Part of a small language model's weights.
Size: 14 layers, 5 heads of 64, MLP 832 SwiGLU, vocabulary 14193, 26M parameters.
Architecture: rotary positions, no biases in attention or MLP, untied embeddings, normalized queries and keys, capped logits.
Training: a variant of Muon for these matrices, 649M tokens, 9900 steps.
Each number is 128 + 24 x the weight over its row's rms, rounded and kept within 0 to 255. Layers, rows and columns count from 0. Numbers have three digits each. The size before them is the row's rms in percent of the matrix's.

# layer 3 MLP gate, 832x320, rms 0.0446, rows 88-168, columns 240-319
105:136128142197119080161137152133113112137120106163136118182185099127159155115086123098118131107136115165143130128125142140142092155136121129102104125098107134145109155123117113144134139089130117158134112133128113154065119140109094130157141114
106:069124088109126121094097064184140161127072167118164105158068124105153144160123117110133147146115121069125123126104157114147093155131146139109171103109158151126145114140086123126137136156117155145118098126096138132073106118107147111138124104
087:155187132112149101090112149139142151176091112132118085117091131117168111159197131139150114108146117135160128100121135122118118129067128106118097163142148126167137126196157163133160135113128129182129112129164105121166107098137140138097143110
089:159082089155162107105137131140150105153142140160060079111160112121159126134138124120086110137139110118115085094148134110130126097090121070161109163095145127165134130126115119110137118066133134115089142167154142126138140146136113133079135123
092:139110104107141110120106098157133150133124149162134151176182118135142113152109125135117087105117095157134090060143145146118116138139137134185150137170121161141168117175128134178145101171152140158100102179111109132106160106125117162132114152
080:156152182106121104128101147092125121109109104143128136142181096165140125091125112127167092121120122129147102135110125142112126134127072113152104129130158140133150179127121145118100118158161110131144126120173108148167169118130093142138125084
100:091150130107145109128115133135127134139173139086166138114186156123139139107123130148122135134165120134115137172147174124165145163099105132133126138119130181153131130129065130124171173148121168134127097135132140149156114128092135137110116140
099:067062120121105130110114138098104138125065130140142124148106091125171129093114132156115128129170120074138118125110125132135127113141133139144126147125115145116127139101107143160094155097155091106108114146123141123110099110098210147135127133
099:111109120111163150116157121133129151085068124111134112125147101107113147160151152171109145131113115103117119124134098114097124150120122123152174129140093128155151137167115132099122150174061106130134155113106107184152114083150154146108129155
107:127115141129103149138186079102123104126165175131094130133120154157159106123143103094094108163161138130190133097135108088140135125111103087131085142130142133148152148130109132136118138117121109133150160125188137094104102098109153147104108159
103:139126186111134136166129105082124118132117093154136123126128098122157133136103118129123147102150160117143120157076092202086115112124127155119115153100181131128094149118103117132094141088116124109082121146079106145114134146146102119157128134
083:129088158133113128135117158139105163137126156156126119117157109110137130125128100167095166117145079089090131134129070119152148122113121083157126127139110159127113176138160138134090122183086121157117146100089154130124127137166109121144130108
096:136093071103112164126137131160151093110107156123186130125113104114125132132039121104121109134123091128132147100134136110117110159096083169104135101115124155085106096158135095135079110103120100100142150162195125174100157151099121139118132084
108:118168075140171189136123113127117107118115128117122139146062151130111150153116151124120124107109132105115119119118111142152136140101169135109127095148167137157106141100166076143135127112097134147171109121107121151135141116121096118143135111
095:171107162158189126107112138118116084146111069111096114098133140145121151130133140141098097080109142101124112079143146078133156140117171156166155140128141120161119110102126119153116120115127140133124102127136150173091105109142165123106139125
105:133099142144089139138108145094103132136134140141139144170160138135147135145134112096133114127108133163158120112131129141116167140146148122089115135147125176058144130124131120104100131134119101140149093138135101130146116130110107129125139119
102:118170102114105138111092127145113141135125153152131114105142145119110155072125083139142122093129157119145111117147117149123056133139073109120096115102149103119140094136164121100087124144124145079157092129163178123158139170060136141166141144
101:132135164121156140148123086125123124139161137141158119080127088122158130123114124101129137125124140109132137106144141149104125132140141130129099113112130161136103125169146135128120137126107157173151122090124158111089097142170170101104115120
091:115132081128142110137089127100144110129121118124162131085100147151196114106116149151156123138118146132120109148130096133153143095101113142133115093120151162119113171129098137129141101111170155117130113153141138156087114125136142093138131121
108:159138154136088141186151160115112140114133159142126127138118143125110102113132083122163107137115143126122116112119111146168073149157094079147132100101148134152099138140173132118104119138141152116104171127175145161123162113141067134143135150
096:104114116090159119148111155101162139093135169126116202157171184148129095098130085122093150108123134154110151136144098127080138138112136149142119176148081129089105139149093113131122107141156155125121131107118153117125141057133130124135128162
107:123165107187083185114157092090119155117125149103134070089129183113141143159150139159090122166146138102106136110135130120126137140104133133138141119149109131106142143113163106159159092078136143118171120141118149152064143123105082151121125137
099:152182129122127102148123097141174085137134087104131152144125075099116121114139149144144135128127133108129134190132136114143117115148123124157101147067133118132154151134116105121124090094087076106131133121156148153124124110123114121096155131
103:105136130091152115152132111156140174139146115133156159121076136104107135101090141122105109153157151136146153108107123127161149171136124141146146147114107139063140136132133109130150092142132157115150110096157125139117100079135117113106170135
102:151131196112141149106105142119148111117135138160133159146132149115111143155132127161151147132124145104126124163179105150162137136140127125160128120125117132130090160137123116144097144127109103145146169141090118108119161140078159134124079150
098:131172089136109125118128139117099113156107126134087125146134165121168150122156123175124086143109123138093115163124158135136097138137127118109143158098135094120117145099148095143105124147111141182127154153135115111135170142143114161134173124
098:096083109141137132103140077160118113128090162163090071135129086074130148181096108113133117131125174114091129123152143121129118162099164106118137120116100118138149143129101103175121153111123118145102108113119111125103138140144093161148109122
087:148150105150075134099116161114115102128069132130091124130090186099120124114175080105100121175119081137089110146129135130100164109152128101124164161126083128136157102143184118113128163121153108121136112144146084153118126131105090129104135121
098:112123119164118102145082153116170076135144174149134142134131155158142173097154151148156154154139108140098140164102103086105159091107114122122120119134139119143139139123140132122132148167108103086126139158159144114115133132135134122094135112
102:139126121132132130150169169134161130103141132137136123117142158122120133118081112091156097150115126110106138145162118159142115163150138130157155131098124104074151192041100139108157165117100151137138097121114136084118105131121140121159122118
101:182115107066103115146134153119100106147106123102130134141099085133104132116175116098125075167156110133166109127150087143104148143139072120128143110141121123067161129118175116108149092125146133124134108156144106140122150161158141145081148117
098:130160139122134081138132153149109148113084148146147114142104134138146095110132122097161123152127101119111120124166102160113119133145124108157104089124125141144106146117116096132112130140174159116140127085131171121077123159117138199106139131
096:138166123129125110167146116146113150064133191147147121169155096120138139129142160091126139100115103142154113090161102108179167168085113142130125101122124089100115149142072097130102140135106155143132118110136125097146140133131105144129111112
106:174085133116104111106119146103126167146149162143141109093160096115136148127164131125104111119124128109146163171124122142095108130133125173173104081115117119094135140109166131130132148116103107073165145144126156127104163117099148125129108103
103:141071126113131139138133145143163118116168127091129162119158182082113112109114140137135139152118095115140142067123103125124125164111091110134115092129142129147133113108067067113131087133083173139137173108140143110094126125120109142128129128
099:122133091150104115114101131159110115129163180145157139147109101112158175134161154092143105076115119150149167091109123119122117116168132096150091113123122091164143108117122146114104111098114135149090080149143089167138142124128133110121114144
105:130121159133113099115146124113178100120117151158114158137131167128092168135102152140174175115118131155155150129107148133136117156120092128136134105128100164144133114170137136095089156116137123115146105143079175164090125179129104145159119118
101:110157136115141136124152132108110146134157070114122150079135114113134155129111107146143136084140137118129137134131136126140125131096123111119159126174134123128089124132143173099134096118133111145147128157123114159158184134093142093145120111
093:110115126118149144128113143114156146165102110134117107109139150137082136141112128132158158106108115128127135133154156139138110120110147134164123144144135126133121099088099141148147106130082111124147128116075155111103143159155081078110134122
091:089166104117106115097125104112116145116148147084153132151138124161129116131160065099136159133107114111114145151108116118127141142160153124171151093129141144209107137091143125109124140194116102105088153115150077134100110135148144064144139136
092:122140148164119092155143108125125126128128094135146100131128141162133122116130127124109122114117169146122117126161150171156177146174105144117153148142155143157171175095114137102156093087101139136126118092145156125080089121107166102138153172
098:148134116138137117140168157143154129138136145115167142148127088128129141139133111098132153152130219122125112123102145088165126123112136105103111126096150107151187135099119137110130159153114073094128130119133120125118147131138131145139131094
100:141193107148136145106135147147178089120151058155162155121173127117106099160121135116165106125098145099153126156107153102149131123141098158147164130120133140136087134125109098098118130112101143112122139139107130159131130073086176118113120161
096:100179132132107106148164120138150118109094101140123094139146178118139167158132089091147130147122134066138079131167123096100140135117141116159127125161148144093143135142128135132109158158106110133105156098171119108101134107143131132183101165
094:182113124155134181103115140153095118143117148145142115107122137135169133118133134137090095115092123097152140131135150111147144148143137134117135142135136120159105131140179111132098147114134127086148098127120131058136099124092110172119129151
093:132145125162133160114088113185140150123081136126126133113136104119153100125131127158179152089144137117171177148119139135120107173087138126151116091118128155144110119154141093094174148099128153120130117133130130105134146110067134104114098111
080:130133134130115122145162131126145124120136151134094135138079120111132132134096112140132138094138126154122109149135167105121096105118113110082108111106113119119175146134161128167139138085130159139088124130089111131123133153151097151123118103
109:138151110063132127129118141135136157127135118111106096099160097123115167102110127112167111113148103182097166098173117140141129129139086121157133122081147119123112121139142132154125095100171139095135143148116156164175168127140137139168113112
110:159112114097117123150139117147169146161105142139139084114154124147082148131150109141123126108150127152084153151147113113124099157139154116143130084106140102116124139126152086104132154098132122112088138119109102150138088147145116129143156102
105:094129112122132152148090097107132108121108117142150131113129156129104121091080154121083117112118120179148173114113120136080127105100123121124133106091148112125114070086131136072107123083147135105134146160111093127159155129126142128137157127
102:127161114085094151121134146114102144107120089110135129118110123122157147131135174107187139160147109138155145171149140154091090148127122144117146130093123126127121129132103149158137159114156172110161166158186119104138098153117131108164128153
108:152102128125128088146084110157180161105104175133139110135142116140122129135119113117133105163116113126160125104133074123131135153110088165084123110142104173083170117131177090132136138125119118106151124153129146143138166117117116188130115124
115:111137087147136116122143133105110162138137108105179165091114120130141132137119161112139117193118116129114134166128137111106135127093167121119093113129122093105167100135135128126148169112152087160120116112123162139161138105145130115104111138
096:084154125078075134090127102139145138084138143107072110142169151089113137157113093140134114112137134151109102104136128123130142154157125176122136127126156161130107129116068116144119126140158173103090135155128128143126156091117153125140117136
105:116164163124127147109116135142111154122105120141113150166143107085155135092081147144123140135133120132156159110190116131131110115131104108114152097097157134138101155122145125130135107140121175133148096122098107165152137128136153111078152159
097:077117138126076134148124079133166129141092135146100124132137166131129087092116079122138132129139159123101159100159142096171117099162141102136148171130145134111150121092102096078127134115123153110148161098129127150129113112102138141123139134
090:080111118135154114153132121088120093139103114111109134129122095129117115113056081180113132155154106116159096123125121126100111165146070097131072145163105090134142137115077103118100121128153143148114167088135142137106112168130095128143118123
101:105126148108157134106132140117154111046168107144193140137156105101163150070105123181117129129117090099079072127112121121118118152153111138122113138124081143123108145119106128088095123191096096137149164097119116103126076119124141111107098136
105:129111104103151121112107180127158153105157138130163109124129149095136143126146122092145144156111125110131151124098166104118143141109108104125134153116119122123144084170130069086150137100105172120117136107116118138072184169068117106121123135
090:104114120132144115100100133091150118122120125134216115101125122131125092152154120159141111156093125089156100175127095153162126134113131175105115106150144138142194110101130181135089110153130157147159111130101143113123097124133142124086071104
100:125135154165124094116116102110152139114161106186155153101162139152161127151166110139128090144107119074124127103132136151133091098154162161156138150138144112126114176118155140122135108140123134130125121119114110087140128085142110119141106132
098:133163109112117129118135103138121108112183169116083100104144123113151146135111137130161139178156097124126176114130091096118141149136134120122120108108135096135115087154161137112164126066112168146146155164133142092158171136142090157157111137
099:067097108155136126098109127149153138105123153110165121161167072119122169115088097122118146136119116110129119141137142107145114147093133124087138119125124103145108108151110058151125162178105163091160151129141133144095107137129136108142116110
108:134137127160163113139138129106093139109152126104110126126113125149133096105123096125139130131141133099119122096136148130119105134108124182126127110113148097128130142095156128123131158156136094135124160096123111112093116149119125089147109151
096:123159145120162108138128135113100150143100105139135100109162150161120167143146131092135197136118127146107147125163090103118112157103144133085135115108137131128161086132103127105111140130111121104141190160145187092113099143134170102060117109
105:146108119137131136087106150165132094133160144124136109143143082156139120144124155118103165134147106081104120135167119085111126105163117122114099144126116121129100082132105123138128130137118112098170127145095128145106172125127109086165141066
099:131134168122116146144143121138141118113133159174114098141141110129115157134086150158142117141118093124129166128152098165111139072126092148173138139182131083129153146122100107107120116150120118141129150124169106143122120105171138142144138098
095:095110113133132137100116087152140108092109162078152172173145114144161142077125106164164116133121105113181117169124130172152137155142136142113081114124115150118155122086136119090138119177103116168155123106152159114131118118136131193134131127
108:077119117133079110135116127112174141102159111123144178162071111123116147118144071139147118161140116155156105127131101126131145154153124134116117106103070172096123153119085161121105115134150083148159099156122162187193092117136130076161133099
096:085124117111096101096124142106150155123142133119121122100142164127167140097131117109135126174132106105133130104126084125128111161151122107138124110145071135138166144148072140113136163111170136094108139111127128128093096097151146109099095132
106:157132088106098079111140105147158114134119126165149154116096096146107126135179120159106099144132121148124130153130162143160179127150108147111148173185154163109125126153163140095148127111124150137120148139108099160102131162111068147121136097
098:132168178106153135128095101120112134079143084139156177142125147094181139141129125126118152127092106114197149100126107090123155119071164116130153114140094153119124148128121132142109126131138125130122124119116113107131127139056132136080097112
105:120109131165099123137129121113114111118104126123122106072111092122162128088119125144122151116136104135123126110106163120133097167072138127123131153130110154119118130088113104142181147111138137120172075129173138119155149101124092105133093147
095:091101123162132139135163106151146150109127150126132140137129078113118136144116108120133137130135094121131143119110149124100107125114152129135148135152131164135135086096103132133150125090074102139147163103095077117138164075116066112118114145
102:132114110149124106200131145145154138131161112097159119119108095158115089147116103147097136151119130136126124088160078072104126163149143151111128116173144114116143093152110108148153112112137119158091163129157119108135083147151135164127126127
093:111095136115117117104115142091167120112115126104095087145127088127174179134157117134101109129105130137141111178134114090110126112074099112119157126146162081118123121106106118115119134128127100115157140114086102121097109124125103148121133117
097:083141120098114151099151150131123145072126073119149111112127161148124122109079117139120114130112095156085136124108145133148146104118117125114100119155122091129074156071149109145147131150100149117119131139098112103094113121154108131131118085
090:132118144162117148186127112127107143137149122139126121139102120122156108134092113069135156150110133107163105131132085127134138125134166106121146117156162118119158151121102107114098089143181097137133144093147136157112149154165121113133121087
097:141166113085105095120110101149152110144116154085102136149134125098128164119104114127143158127104160124128170102153102133102092143148147168112086101140116170160090145152113127102108096098148130120099105129118140134137135124142127140155143157
093:154076105138145113104151145150130130108113136111112091137111156145103094125116112123080092160111092139127120138123149124136134170114132135104119118166133133126083171122082134100092145132133122150119135153133152136136126120096170146137138116
096:148154092099157154089127092136114122143118143144136128141147143175127131166115193141143105111128179107182157109115148153175120158100178138138128148119101132165114082111162148120095122129126120128137126105142109122125110091115122139152091102